{
  "num_key_value_heads": 4,
  "norm_place": "pre",
  "dataset": "wikipedia_en"
}
Each number is 128 + 24 x the weight over its row's rms, rounded and kept within 0 to 255. Layers, rows and columns count from 0. Numbers have three digits each. The size before them is the row's rms in percent of the matrix's.

# layer 4 MLP up, 1024x512, rms 0.0217, rows 901-1007, columns 384-447
096:185093133172134128148111124141152146127141174128123151178148166139144121115157145144073132132135130120124088102108101128115155129118170153110133161112078162118093130104122127116094112144120127
118:154147139126124079133151135177142112138150152138160140184138130125147134104180114123076183163100136078138127118126136174159172133142143149105078117126135090137139112113140116103113156136162144
121:111123129147136126142102119069151140151148152144078142145152112128102096119141160158156109117143160126126121137138085183166113114124129065135136115117137177156121111102094140111133158161152135
082:146138119105119145139109154123111150136134119103156123144119158120158150121180158138173165144156131109111147141138123108173155078113117127126141168112115091079100132133144157097070133109160129
105:118112112167157103138122135100126128118199164099162105110139126146123137091132094158134131135132109130135138111099138123109142151122099124090088116141117108141146133104146136140133133208094224
116:138101089114090142142107152160166107143164143153115161146100124118134142136159082153112117171133127101134094154108147111101154109139109162100137082104090088108134081121108140126125096100133138
120:111110143133133093148141092116105118132135134127133116122129130150138116119132142117096132125106135161160114141095159141174156172138106125115085151155142084088080161108125102181124147162130154
106:121131095138138131157129090143181129121131120151078154125137154158152097147098130132129127130085136107141076091112109131157162171152134139104083161119119150142095099147142135145114159111087124
098:062115127120134144134124129109110125123144133138106130120156128131157100117160149135141122170135132131146090116107155138147128197157119140123128128106111102167131113143099169142146158126192141
081:103169150112129147139145141129173111108115125165115121112112107114131130137101101111163105137132152148146147115115150145140113124132125101126110147124108139127105091123119167150166117111131125
089:096137122117123128131138121087161113115138153139154114150122150114074120135148137147176119177137125122096131119170116125141124165121128117096090101118121153135118156116144150113109128119157121
080:126115122104153144124159165128106117155137143143112163147108137107144123123086150120112158104164100131115136115073162120131125105111130101107162142118114115117124153140157137132100099104146150
104:143112147154115100128148135122145120127084148133126107121127133123150132161159115107170097131117135150137121090066109119088116119146133091126124146123137097145139137153132124133123091085147140
084:105119108131161109144141162118116135150143146119143136133164121093184147098123111131101159113145150141152142153127124140108135144161139135121131115135108105125136149146164137128070165103107129
121:101126165166163119142141109150146088113155134144137127140117122171198141139084075121094107098115149131156139105115121117102127110145136131118087088135114135134116151136132129152153127130110165
101:111102110121128154117105130104136134137175149180077122121102104156116101136182144143137099129129169087131095129116111142128157131128145091135119105131139101135115130107063149183140153167182130
083:133148109081112145226108140165098116125163173144133134151104112161099117124106113161115139128095147152087092130144120115091167145130121143097157116101115152154136127112144145167068138132142134
083:125098156108164176131137117146106108152135144121139135144190132114108117115096169127139114151136129147137125132092092173093132155137124083123110174135114168119116157129135142117106131101182144
096:120141111135111106140102119059138087109128100133121119142122146146158162113115150165151117135123117082122149110118116180143117109161139128101117122139109123151131112106094152130164149130082153
078:134150128155092145121126124125157123112133150097122133121087125134108095125133124127163109146130120108106132133117142089192163123171126167113082097137142116131112135141114124114125119146121131
112:119116132125192111129119148081144156127131119139130152114132127135135142090119139132101153111100145152132111127103087130116141147125109111131138118096129137129130131100134136126115183154115159
091:087129128121134115142130138145075146135145177147078143130127119118133087098146098122139140111129150125133099158103132128150132126143131120140103121155143153115080117141105140155162172190144116
092:073130142113115131124085117140082145133150175147112142137154167112142084085152150120139136159153167125144098159102099142140139127134129127120103164113141157117116114129097126128125163160163125
107:106144122120129159150119114183107119145148137139114165141168148121112130115161121170089137112113155090132074110145132133142140146119130104123171107123125164166143113089133091111078172126149112
118:106120149123105130159116102150132120114162156144129119156149156123139084141125135180100148176125127083162064134130155147171160146140114152083117158113108119173103101100143153096133128179103143
100:111089120137113106136158124143176135116142118129168137121143137146116137136136159148099124177115137139166115129130150131131127102154110099124135096131098128142146127128103171170129144165139133
111:127120119151105163143124162150113148112184121125097086194125095106168095146141123100151153158118120117147145131094159182170187110138166132110102100102134102121111149168114126127126155128133176
088:113098124107145147147137172132104146166124126153140097135123124130158130130110159123155177158119092146115128133099136135136120123152107095106145115152150149164119111152138147096131117136112120
070:103160138135148134149105160080102104135141120097161118142137169100127073098139121136143107126138118117104121113120123150148106118139161121094142121105116116138141131170149110107097107111130147
110:093117130121147140139098151124136122128163150147075141128136127117090158116177115136096185170113141102125087106116104131124137127139136162104133047154122114119145073117105144140089120107164136
084:133171114110109158135114150112094121136117118138162136127132168108129105123148131139165124190129125101138127142088164111126137139106140149097082111129132106131108116088108146082102134117171142
094:123115119114133121132120103178155140145150144191120114179160146131105099153131188182095124130114126130121103133155136189141128125137137123112127091132109136076111137071134133097060115152121119
112:072141116134108157136137136134085148157161144126132141124118135134130122133131109112108139137104152135109122127115104111084134120116106147126136098150110139117139120131121142128132119145114151
088:131122132129170117134151151131139116143191136149114127160154089124130140169162137173095121107123146133121125151185160131075129136129139106107123060117105115152138155113155101133116156103148118
098:119117105164145127154137099129109138184122168146168084148177170128146139128090187139140172147103133082150128132134084143137138083133134107116102162143089141110109127113142125089146131114102130
126:098148128160162093136057126112155136130137144166146134158164129145141144130115124159106097119148146125104123122112132183118115116140155156087082071127117136133129123109106150150130098142114138
103:118132129141103154144111134158127114171132167082155104140108135102142138097112087116134101117129117091093098139137087119124132083125159158118146104144107098122120136140117112132131116132118193
089:133166112153119093148115122149146092136176121121147157142163167146112139127099125103069123095118114124141097123108138133127170135121132110110074140137139136143161132119112135134093146118103126
090:152116078122128120153120163110162108111134110146149129097151114092120176156157160113097119122121123111136117135094068130118142114100095069103134151097124109133114093123111142138134091140138142
115:130156121144131114151073119121164127169152119136124163168168108107142135116116114148104121166128120117126094130112076151131155093140143115112134090131088125101128132109140125169082112120108141
083:140205109122120153139156108148176114139127116155124165120120124173152123134086121132086120111096128134099138095136172117154134097160142129116131144109103131109163095106119133101121103113083109
083:100127135156134120123101166123097108139154141112136127125128123131115118100113094108141135107121148079106140141108141124146151111129086149107107085127138107111099150132097149124104090139132142
085:150137146122157157109126125142099133141112204113143134158128131150161097095070160122179160173148072104124167112092121148158123117146148145118140118140107133103052159108144139108113120105141095
098:123104121116139115149066154111104127159131145127104149153164148136160137080158111128124108172148124121157124137118160177139177179122150140120110140143125135103131114124117137130113118126147128
117:125146150105105133137166130107161064129157145131102154155123120150114134115138114117135119185134104135126145103116172159130147137130119141118127103119125080122090124140151127102069131104151139
106:130096082151125149132145147140175117137135128139126161156119127116174138103155165136129129160115088151141133131102141130088117137119129129135120128133145141156146119112080140144154143192130139
138:118113170148142101128156143106138114116102157119097116130132124169137121150166152136160106152110153143150129119115139159103108126158124127149112122103139112146157166121128108140118100089119138
093:101167138134149158120146144117148119144149164128117104102139126116123120122132149129134123113128156137113147135088122121166119109146118136118116134134131158109064157138093140195135104129116126
100:094107116121120131132147150153150109139135165111127149116136124159130121139082133134091127099125123143118143109122089101121142140130104124122141117155113118139134108114101127123112137148154158
115:104099101140094187135130098155140112131183172113144121163144157119114074099119137113084115140122125092111117124106152098124134100123116145116127118129068112105169102117114139092127116123120130
109:125147124116131114133070100152146131138154125139147107111136150105110131105136141145085186201106142103150091109110133147133131109140132157103138118126097102184141138119148140144097142101121142
085:148177108159116121126119105136149125143126142143168131151130149131104073101125133129153123138103118118114141132153148165159119159137153128126044093130144118144124135114111146146063139110159127
123:120129130099130161156104090094138115122122134159084145112153156145176099117185129121086151119102110139139119113113151098107138116120171138099094111154126159125097143130107133181100112188130109
081:099072079096113118149114110165115127148132164122102124142132131078140152149114138149102142178088137135151133128137155139132122140138173137095102108142151124166108124127161127132059138167089110
124:092124126142160114155160129105130123161152150141155127153195117128106137114117085154125134112131159066125112157147121160147149185148110125114084099127119124106150087125126119178078122055138134
084:150153114093127144152135174147127096128127117128166148128127125087122141132100100108130128105128124129150143101069134084113151085139134118115140088140133104147112155145140152157139126093118104
080:164132111137148172127112119166086098150125156132137144164185103141125133122074141115089127126129116135113158122103125121125131101128171082122180139155136153127127150130171172103099114094123107
096:128095080113114089148157151076112115153151138147082134113111128091168124093148129113191135117130123130136141100122135093108142133143153112112114111113159044138139098110131145108133146118128147
118:088113108121112094150152138137110127119137155170120185158163144121142109113111111139128123121061172113125107139112103139138172163131129111129119098144137180092142118138083120136102128138133132
110:134106118142087151145100076100130112101127109060140152101169165066135107115135165103176124145114148105134100139115087171164128116157105113094108166116096123141077089109094113101116095151097171
084:113133113116078119150139095133179089114130118148116198105094130128139111124147133122091138127108106139131101109130123109134140092140120155121135121131139090119120074115114162112119113135112123
103:111168120136137150143108109101150090101132136136117164122134161144119121077082161104116165140141122083169111109130137149163141130137123121121123175115126163101105100144106134087122154119150135
086:144161073111122117140122141111156125158144167148124133141140133138117154124146115104120152105127132125097122113093111139144147110126139096114120106137104145110134124115125096111145110104098123
077:121140134135085136140141139169142149122132128133122116126130108101132107131142147156112140161149148105140101144119142148133113144124108090128125112145114157174111095139151105128045091109105131
094:114109112094117188122112143169098154138128154117082146139144133075115156107099138149157134125122101140151137121115153170187160119110111121119139101092104142142116146133092133118119114132127150
089:115111180154173128134109144128112099150156151114156141127155154143131102098118163149138113139164100130141111139110095092097139151117167129133072131168123112101063121117084142106123136112167140
083:140064132121140118144141085105122113148121132103154093122146161144143118113160145104148133184086174108137152116120116137137130116152105150102080128126112089123079157132117209116150136118133146
095:079147147124130125149127160117137154153194151115129101106119124121106121159161109120164142114139129103148114134121105132169151141147133112106123072130131092187142120126144122143141148115107149
126:091088137138119125149126141118089107150130156155103130146086141114135089132114150137118146178139134105122073150136122135128146165118144120113149120147128121139102090137101130124120129180098129
086:137126113109093113135076135101115159159128157123095173136107160113146137147142156128154156131121109146150122134099112151148146076124140103129140110080146134151109144137093134101121139128173138
093:097124111146118146136131107107091144146134177117111112112118092112138092122074124113123149108141125128098123104118122096147130096125117126126097126160101127157057132106116122145126144163162140
086:138170089104108145129103142123139103130144131129104103122153108126105128124135121125153165165111195117136113148109098182146136122146122085115115164128095135153109136152138132118129149063147129
084:104116123100093160150103147162116116150172118172141132133162149114144100122135140144077163143133118127141112137117141133101121093128145132108156137157136133103125075131120140119119158112157128
129:132114140147126115149150130122089090212116115093121162158159158088109139091096116136094089111113129131129139117153146122087141129157167096120147094137109134127112180141096156144129137138154156
103:111127105145112154133160147097111117155171146123136134141129097146124144125150132118128125106141108132117128126141151108080143140103128110113144027131117071138097174112154138141084145121151141
098:069077124145144108128137165111056133177158157124136114127173117105126151111137121162163144117140106127142074157120115137070150139121153102107115147140147136165136117134121161126115138089145138
129:132116135159179133143111167134113140132141118127141154133112163105139112100081160095104125122112132148144107118068125147161126087136119105100126143145124175083093148132147145150120162153130129
101:113125151130156134158123180100127107160155132120130129134153118148146121139164139120131134088069091126159131057112109093133189146183136146118091114119130094103113140116137171158158150128106118
081:113091113148099164164123166100105146128148126144096115141121113130179110116159162126156146117121125129148092128090109129099120126126164126100136114128129129153163094139145150120147126120090135
097:068144096097142133123120117113201134122146151137162145122113101109144082108159124154118116109138133167104091108099152099157129180139141162110122088135177110143147084131105150156125115145133125
101:128166120117125132158133138099140149124115148145147162122166129131162157123153146114094093098092153143120114131113141145154152113157136106122094149181138146131140141132083157151148130180128136
121:125138106141115110144155177129105099152111166142146129161077134190163126081129120153137129132092124092112145125107132149144119114164157107082145098134119123144119136135140126133121101163159133
085:142107086164128140135122177094132145144126120147064180124101142123144109121157168109159120138121107133133123119088171127120122105102171114131129118092159119173133118143074198128138192166137122
111:147155139170151095148139150136115121149148147135147123116166138146139160135137099144106137144084128136120148121134161089115127089133140122113166104162096087166108149116150121135102128145159143
104:134122106132157124140131141126101162131136132131166126124154158097126121086133183131118071113118129125134107162109093117106154101141148072104127117133137142161119171130129124109111141142161168
094:143141101142109123128105160133135176122141132124155137141131142068125158141131157117150102130098121135144120138110129117107141140124100104124102128150151092121130126073185119134085118122154174
102:079109137115135133123135132126144164113126171106162173157135133077136135099151093139160094133157146138116103153108135115134145134141094145091077095144145132121117140128148152138073137172136147
112:127156105142105137139136202103132121129128180124143160158149149110103141105115152099148086130129133077109139135121120150132131083163146067147153078154118108133094147127121123083136100105152165
116:116144095116139098149133160155096153112144152123117160144105152130135131123110122120139121140115125086125143138148092137183145104118105129107145127099092067097124115089123126115120107161116142
105:117110100127133104144114149119117154115135142198158109134113137120109116100182138132106125139109146147135095143099113153123130143124138079096079132124127158109098127110112139110119098131120164
107:092136081168155139139083129151095140137187103142082127137156127092106100089157136130117133131144070118149105121060147153127137156160116106102121146096135123206135145155146135141148186125152138
102:110126148118115140127114159159086127147177138105101125148166144129106123134140116137074149124138151103156085129122117134107190141124143141136138094113126124117141157142104149129102115110142143
082:103129117126112156171096121115168097137163149179174114162153134140110124117122146162069175151159157135118097132126137155086152119113079127089145130122118148106124108089142097097120101158124137
088:100109162140122139138144105149059154136119186095101130135122116118123091137105186147179133157120101114129129139095111084193125140163119155134068136162129120121024134111136163110104132104135109
088:132124120128125135134121109166100105147146179089109109136143148074113108127095109119148127110130121109146134133141102098108145091138142145113123101140165122111116166124089102101153086118131187
081:125086096121158134141141120143143152127148132135136090119099140125152133137156166156093099112149124095165047140103095105122139094146151115082144173109165168120112081140140137101103080126106114
095:140088109136134149133153139118150111138128146126160148153197104143128154110105154145143133124111143131143142162108151153118117144160121104113110097177148123123108124139128140153115162105108144
096:129092074096131126141136127091176120108144104119128156125128120109157167115120141111109118133094155116142121132126101123112156133142099112125108123138166126127160120081098143154129130131170145
094:149147095089116092137117126099160148112129161151128141177135167121139112086136188135135129160120126114133100119097079094154162121158138116105090131109117134146150098111121115137142154160138129
118:118161165121121113141144149151093121120115125093093132122141151134142124108084104171134124118122119106132115132093162127142127096156103131122135128142057106123091146186137124131129123125119140
087:055060136143124143122098110088069134147166122134124122123139187103096088140093116126128175154087130129150133135109152128139152195127095071123056147093127127141118164121112146145152134145155135
104:104115144124139150141127125114127094146146130179139153127179108148137135135134166167055130129134113128127107152095148161103130116151123107088095150125112148105136121137151145140122176116105135
110:134154134143115118129143156087157113116130144093089150151111153123109095110146122112175135166144133107156106140119108120173158120154108142100127080099104138092108124108103122135147103121126132
108:097136156137089161137119108135151124138126142140097103143175158133130141090157099119110168135141160091135132143113075135149139156146138140117123159111136142136101071135102124120120101175141133
094:129108135134122160162134191100135149148130158110184108125147190121101113134103130136182148174108161092112107134126099115161151144136116105121139107099093116152111091112150123158127102133112133
110:130114133137133126138151102089123101101120143146133145134111132144127138119145162131126139102137123105151128129103117144158151114126086058085086149092135162085130131113099154074122143156105128
082:103099126169152149142134198129083087166120110120144151127097141144167153149117093111109174119100111131146147107087164102134148137102104108138106132136128126122138119137153142176124120136127131
# layer 4 MLP down (transposed), 1024x512, rms 0.0174, rows 901-1007, columns 384-447
106:136139140137117137166132079108112123141175123130109111098064158051151116141151094102140107185116178110131141150110104159136097131112170112105099104111124102152157123143153131091148148111137175
106:127142131120093136188138146090171100074154113144129130116145120128148127150153147101161150123117144163135149124123113143138100137080124132157127093136168131122132108101176091142113153198148147
105:115119134143155165101117102145159132128139105095115180156132158127127142162119116163152145133138177134155076132079133121165119103075160120132103114148152136159159091150155151119126138129140162
062:170099124137133129053169095197085103145113146174133127151124071191091117129096131148130124134134124146122128078150130145151080108192153104137132105142135162127130124167148133115134111122132150
111:112150154127095154161130126108126100114127109151095155151065122125176093113118115082095106128159143142117115118118141122135135163148137100136152114090155166157116087161131138123150118103154073
119:121132140151187103178130165110145152131116127111172109112105110118104182165146134101126146097114124145110118114136174082141139129126155104107129153118145149125131177125153084126131136115124101
119:136148146111156149103137127137126116119142109142111141132137133138127129159088130148128172158118175146137107126126138117108100106123149096151104115135128124113122147122147142123102113111115104
105:097119154124130142110157136142117099136134172172122120155091093160114133122117115143104126149131117153141161141134108120101091165118103108138104115125134116138158122114102149085106132119121123
098:119118104135123116114145148170112118118145123161169152135147119119081102159088145137129121134149125169124104112146133115125152184111132166148105115161165110112111107117159145146114140066133164
097:146124086107130120113108117142142141126060104105168100106111125113140129106113149098143134095115122148138143121160127152114090138121160122148148107084130124147145119120129103068112107101156129
087:119058105124093125136101122145150139106138115109145072136137075136087126121171126129158118193103166139070122128117070111142108160129144141114110109136093125192154120135143109164125102138118086
081:168154124116120121154131127118079150151143101104125150147116141145119115122181098117146171085117091156072159133164120126126116103116128132141196117128112116130187123134141105154130111148131134
118:099138098107133142163119075129126133153162104129147153146101118140131143118121105128106146142114104128120145120172121145123145125115128128124094117138146146134079075128094149124136160172117078
075:153129116115126120129110139107140087117111117154178128128153114097134164135183117152120123101097118145128096120137128088183092111088150143144125120118132133120161110056117165154140127173162168
109:136174114128137089153091120104104123148134121121094165132085074117132126108151153172120155110138136182164098175124179157122108131146142116138124144134176130094109121116097151128082140067119105
097:150128146099151091133104164113100140104102157124167119110107169137155094109092149124116120120113134129119132154151147144158146152151160098107160159101107154113103104118132115097158141146099143
078:126136117135152112112146120104160124138113125128102128118117179131146122153131127133160148150119107120136120111125114131152118127070128138151125113113144138112114108054132103126116138092097120
086:144099157110105111121144148090155121140097146123118120136126144144156092127140130111151142154092115138148132133137074151112108134139163128108154139105136125160103114135132058121137147114133122
110:100134124129121128092115122166077135151080127110117168134147123136185132126150125111109150168116136136158116159119127132161132109178127147150130125131138137084138130148121149151119127118131123
093:168122133153137112189128118120097150143128114080142126135088172148111098139160123125131157108119147128166121099152149137176127124130152171093136126103140130127137109148161120146127176106136094
103:140108093091150129165154109125107105148154114145115110115086181092127159153127098165137120140108132183125142142134131127094074135123150100142130124118102110134130155118103113089142105145101142
106:145143073135139135143153141145120128181136109149145090104152142150108121170136122119111150164089114170137176126129114107131147141125163138102116129103126081139131104104154114120156116099099113
102:128110111114132129129149173116151143116116117153167158094109175107134093145126125140099158142098081199146162124101120077100141134158092125115168118131147143124124135125149085112132105120125146
106:154159116087124127163137141114158146137120126119118102100117151151108107167124121143092124122158124090124135112157143170104137134113087097119112123077152099152083114120087096115155130101097116
120:164136127099093130081113174167114126124166154161132138140117091112143161137113140111143163087140130176079128118120129106097153153137089134107106165104138126069163087118112112130148124154120111
113:138151144083144131122100142101095157162119174130108099125137150150151132110153118117158204122127120136148129113070098096147111158137108151095134122148135155132129169144171099131156130118136050
113:135122126124106101162116158115149139137161102130148131113111171097122139111128098135103137144097133092121166150103155127114152106125157097128145114113162152138119119099166131085132118134130107
101:109123136167145111135107094132132130149139117103094157114098101163098117110133096158118128108154135125125145097124144173149128106143096129150113131090145116113117124149104108154145156127179164
065:136129101132156104115204120130180071165111116157127144128103128149123142170119134152088113140126135154130125160139134131110128085124094106147146166149140111111142166114106155120173103126110079
110:133120105152147115140101163161095121134149137114162108137119116124125157150122144124110106116136092112107123119143104123140127120112095093130134141089153110123137137067096083153112144124135133
064:121101171129134106091172146124163132111118154150136127110167112118104153100138147146090128164157137120135155105135103180103106116113099091146123138110146152115150149100162151115141119088123101
087:115126132126151131196121090143112095093128138094118139113102174124138142180129117131140136194097149133160148115145136124125125182132150123106105155103119132152148105128085160136125149160110137
120:144122142121119106089137132113131137107133147134098089143166123136117144092178157118130161144140163104113107147147121196092099124143145121141082111129119141148066158133113114202127125104086151
094:122131132103118134175101162104118149140108144120146101086149133099157138107145145059122083151156097127169110110077126110119121124127123138112101186124155084113134108112072162130150153132123162
081:129113131100157133139087105115153132130141127135168111127112130135128122131125110127112172110108138128064109149098167109111108134113135111147121153119112095133110156101142129129136141121120106
122:140108114115179149104180123147150151138136126115153131122150096100154136153112167106165138134128117091151118118150114136104167118130147135115118152129121147114124122153103137131125148137144152
116:100112101125158142127134083098127159083131105145123172169105116150143109136071133136134174137126150130140104092110122112120166138147109129100161146138110162173106091125118147139127106124109069
087:136086135105125127117113142141119143139125140105097178134148107131087131088110120103136158092145120163114139127143180116125076128162124119110155125086114106138124129146123087120113128127086112
092:102149111092081158073118131179077138160130153118129081152138136107119141063122122111149123140105147144114134152152126121134129116115172112108123095122144105139113160110102138102090147102096122
104:143059113142140144148123118100148151120128143138142130154157136085092144110164107103084104040121106133112077158130147149131138162122152143136166116174091125089127130109138115173101105107113144
103:152149143127141144164119122086136130172131138139106133110112106114134140157104117069172122127092101151113112107120105167133084141132145147139148080120188153105102175142143108115108143112123149
094:147129128142152101200091144149130138133123083097146136116102145140128101160118088152136158093128127126144155114157123123146138142104119153118156100140104101121166140129107097111100133114143139
087:134120139128107123153084114129102103100091133130163144180121157148127124129121137134153125155134129130127127116145158148166132115143167150115137135125101139115120140131123091137151172158128151
112:103112146173130099145159087087102144104083109107112126146094140124125113134109161131162157110139140091131131106120146114089127100138132128152083116097168142131094152147154118138142161126155124
119:119111129152076144137095115153099128109168153105135088098088131113114125135132110141122102146101153155136139093120131123099126100129116138172133131095134127130119124126112128140131143159099123
110:131123123093106138165119100163132105121139121114091175128148155130161161081098097110118128144152082127174108127125121087194080104150133136115135110115123127134154134132110147131121170120119146
136:141155072115141141195116104146122199135180108141161136135115110090130112098119092127085112098081125106122151135151131115138174143108121117106106112157158133116097091125120090111164137100115104
090:138140161110106142142181144145167142123101143117139090103142110095140102122102111162159099112088186117116138137133089113108089130128128095117137106150122137106089105174169134129125160134110150
091:091165111128123149070130119092162114144130127121143115130113135154172155128143126131106146142097145083142150107097097115095125151159109137133123104121153124108104133091167153127120140125089101
098:147105137160097110101133142104134139122075086124093159171085176145091176152111127149134139102107129121133108137148110086094137088142145148146131107148123137088112127108179134186114137146114118
092:112114122129118103111163153109122121139154160154150102143162107116101118112126139114118116116145110155131124172172136105059114152090102161121104135132115150089116113110106117142133139126159161
093:132117106100134139129132124077143126069098123113134115151155152134151130140130125123145167115147108167137147107174155102163132086142157159143125147136102151118115136138096157138172151117152195
108:145102143124197137138163128174121106097137161087167108168116133162159118081156150103125154160141103119134084114152148141133118123112160144124131119134114179142141127096101125158133144113164108
105:176146178149166135117117132112136120075164114088115126106176156128131149138110139112121160110106111132170131137151145118133160163107141150131135145113122115120088097147099120142155108157155170
122:119113108165113166175131134117112159121127109145113142087131107102107128173098117110156153163170113108102136135150112122116136080101137119135141150127120138164179115117151136184078114110119109
091:132147124114123146148134121124095135085097131060145137127105123109114131141161130120151149117123123139123174133191112137127129115110174145135158122094147142152132119113112112126138109123131129
091:123118122130155121161104118137116148119126097134147139151087124100168134114156127132146081133127120149090138126168131123179099130106117185111131133136149127176139109149123107181108138123118136
071:153105149118152125138111123149109091140127123127138140107120117129178131102108153110110134120089170172137147092137122123123115098150142146124145157117128133142144109171152141122120138114108120
097:138136156158095163162157152093115128129125144131110110111111106128114102154125122149138166125124104161126126155139148135144116131122154129134122151113125117175140171146154150132122126104170122
088:137092137119074130062107128150132116138103117140147088144122102136133118106129142127127134121132178102161118087145066173105113112127128116155125197110122084142116148100144115075084123116148168
096:143104118150098137127125180120100114108119115110128065103094112071138144144160119122132104103096084154113118120112129127138094136133149098155137103100150122150171146167119100131122142134123144
099:126116137137142167131090136137105126147099120140136099109133123082145115141129121133141109098160196156104154123112103109113130143104128140116138116130147138095144170149138115112112115171088103
092:182117134136124100150141142060137153136109108109132068161140083166114140067170158114113092105119146123139142117145127131114110117133166167160130104148120129113168153139139137070140203132108102
076:131143161076124088125117144119163133143099145117168090113122146136116168156118087137145138103102147156135152107151135130151136159141121148097106140115112138114136153152120110159146088166108119
097:181131096113162137053120135108114137110096101142160128136139104091167157092107065114124148125082156148179167095110121134137153173128131119155112146143112117111097118127123150144161163094133145
074:145118141095109139151143150132098141098123090143161121121148149119128083148136153199153082142110108120155139124138147121161093128131146099162112146124157106087139132114124114098074148169117132
079:165109139117106096122067117128129113074147143144166073170112146100098107108147130130158137164158133122119120144128118144119103133090140122118146116127112110134125112124138109122102190129157156
093:097137138135123128198089146130156124144145096091117138106081090128153128126118113131136120128169149100128140137153124160201119130114140132127125071116158147159120117132160124140104108181088166
120:136108146116179154177102092122061182145160144141086113092168144113134115109127125086095157133113121119134162130148079154152129129154126152087166154119130153164123160128095122138166084091164072
092:143138138105123146100152123136120127112136118162120148130153144152151129155101125104106140180133121151151157160128133125133133139135131148117126105124140106123140123167145128110158132159109152
110:085138162058161108087133142133166110147080133095162109105118121174112151160130125137162162105124133154151158132123132080146115153129112171116149126094165141114145117153167137132134129135128111
087:135120113111109141109108119135152154144130172145124126142128125123130075148145173110170081118115089122105116132166094161106143154133169153123094081089132139136159140120152088086110144172121122
100:120152144109148145126149128171104107153173105123097162142090138167180087165189141122137118100112133137140122142137146118133092132128145130148151114098128137132105142159134111217144107117097093
136:122173167170150139134092100123166127141132104090139106181103143141145151137122096126112124144157085121115081104132163125133129192134154181141063067133146140121121130140167133087151149141112107
113:140149168107076140163125140142090107114135110081130146119128174156144090157138090120087137128130139132155138113153131089134139120144161141142127155128131108130178134135131129161101120139102131
088:156140138119070114163135164158149124094102114127129157111122169102113090141116121093120103176080134098156171138206097195143106102167109149109132128099110109156127079127073100120121141141130103
126:153108140142217116111145157163120166165130106105163136126112154093150178126123088155178115134075164102105119116118123129119126094143117116134128100120128173130138146113100119123133116188123136
091:098075087144122110125147126147145128156121099123163109119143151159120110114152121095109139122176143151144108101114130158122115116127114111121118115142166085161167125169118108142137151153134115
097:135134162112170114139144132110123099095154151098161107140151170149113137185129114120083166116138132160100149154156142107153150150111076159160112118136098122133107133108125162139165083110136145
095:130171129142140103175088102107146143124130093136124124107104152121100160131145133148123123114143117123156127135108134148163082107132136159184128154124101150091121114145122113165146121103124080
103:095107116103081154146128148104110123136100125152158120135106104144108128100094086168138135179118099158111178127155189120122125133115146124132179092113121138138085109110122128132142140139072103
126:130103144129153148156144154152130114101151109134141119110156116163070146135140134159146104112061143099126155132136150126091074158163102119129121116143100121101049153167155163137093094164184129
098:172113145120148118088104150118137086101117139132092129117154103132115151161107084201123149150096127121109133135156119132129150081135139153115167109193081122098119119114160114106128085117121178
110:138086117129131139173093134122150119126143121116121119096092130058140100165094062152119105141112140113130102143080107121106101130135124154152124097130115104120146100153148144133118077056109167
097:144103104150134103126125184161134093155157129174149069114112099145104099107141124067077121144146118132095143117143142156118092114137119137113140166128125148097142093107102138148137067108136127
097:152110102138150115226131119117132146142116129107146082153113121123106145098157158114119113119115174123147100107124115124150147109129121128129132100159116137137157160121136103092147131178103112
094:132154146129101152109095115155153096068147130101112111120159104187114122128138171168161146138138152151109148165137097147099148103087078162151131161201116111113135137125115130155113158167107163
115:110133113079155134129159134131116109138139107161102142145122107114121085111084158091093160143169121068142166154122116125096135145149122145126148110142169124124065143133177120144133108126121108
098:132140096151162123078138149083112157131125130133116130144154110112106162100088135130096137131152122148131121141131155151127117158114109132152121102101145136162123146132134144159090160141150129
088:110133121152106125206172136126129097110140122098128118146101144137104169125112122112152145095125143125131150127132091111111080119135137161128144147141162126131127144146133144111149155105112132
108:131128125137120122181136121087131134105142123113149156159128167105140112113095161148152171097139107129139124175116139151146103148132108111117164167144173155141100121150111118097107090107160125
106:184104152107152153154204098097155118136171129109163154145169123125141142132076110110128113100108107076085153111137166125143102128140101086142105130092080123139134115127118138117152121130122164
062:123108128098169096086114139128135123140093109091182145082113148138109161146158086089127145127157164128121158152146151123166089141071093132167140138124114124106088139094148111188137114055138112
089:125118150110119131129144135144082156138144119100130101121130108150148111116136122158165122138120068136093124102133148073121070147180124190124132135136150131148139113136085101097136157172131122
093:175141117134129142166136106059108121117108136131140154127115144129143122117133101152158151134095149121129150129106141180082133147132101129120111146143086127161121115135067141150135176111126106
082:108159134117170103111077126110136119124154135097142102121151118134103182101106166128174140125122122104154138118134129129172116190124121144121110125144090108146121158116086145140152102126130155
097:132131166146141134156110153140151125095097157103109123089076145155131150131126139112121164151129096124164183119181139124142130143142104115105123152158165114136123107110154124084126112171151130
087:127125118138131103173112136179139106129136118171130103094109110142116139116117130142109129113136095113164123132156109085141114134129138161152140100181094140138173143112113138143134094161105094
092:119144114115129137173146168136118122119122125108119105134094165142154090085087145093129130091121130125101119122138127112130122091128083069133162153105126151135143122137101071127182169142140103
124:146132100125104072169133149098120139158104112114106098060152145060055145115115118072148103143103136106135168131126117168153119122135123131124133128102125149168142115154120106140116170098164138
095:138163145122146115113112126164159143127094118125120102120102148161139183109110105152119129136099129121135166128117122130088129122131109178151132115157128097141141136150131101120091145102158112
116:127104105130137142143096117062097142085136145133126150176121158117139158138147135122123158158140155105142139106108150139131107143142159108090120123144148146163148111155143147169088150118133110
099:098118152108101153091081108117077098129117116141116116145098142101127081101132100132148107134152143103078187142128117136109111138152153142114116164081091124156093118155107124134147120166110149
111:146112087125119123116181138130080155121118122092158112103106158141112116127126099125143111130123106126105125124130201112104121105134107113127113136092110100207138154110159135125129117122046126
099:099158111146105129119125088120120154166091100134133094100132162093137094112104093143192088139116067158164124119146115118131119107098182161113154101126125152128132130137189093110139180116119091
116:151160091122090119157110157116170130165095120166130104117153175114120171122184089131162130144123120105094136117166143165130106103081143140152157160117151094155085144133106107132137163074136113
099:135100124130126118107136141129147123079159095096159128145096140113114132126143141122124139148119166146123126170128127159100121139112088092139173122109124164158116146117154107118120105144100105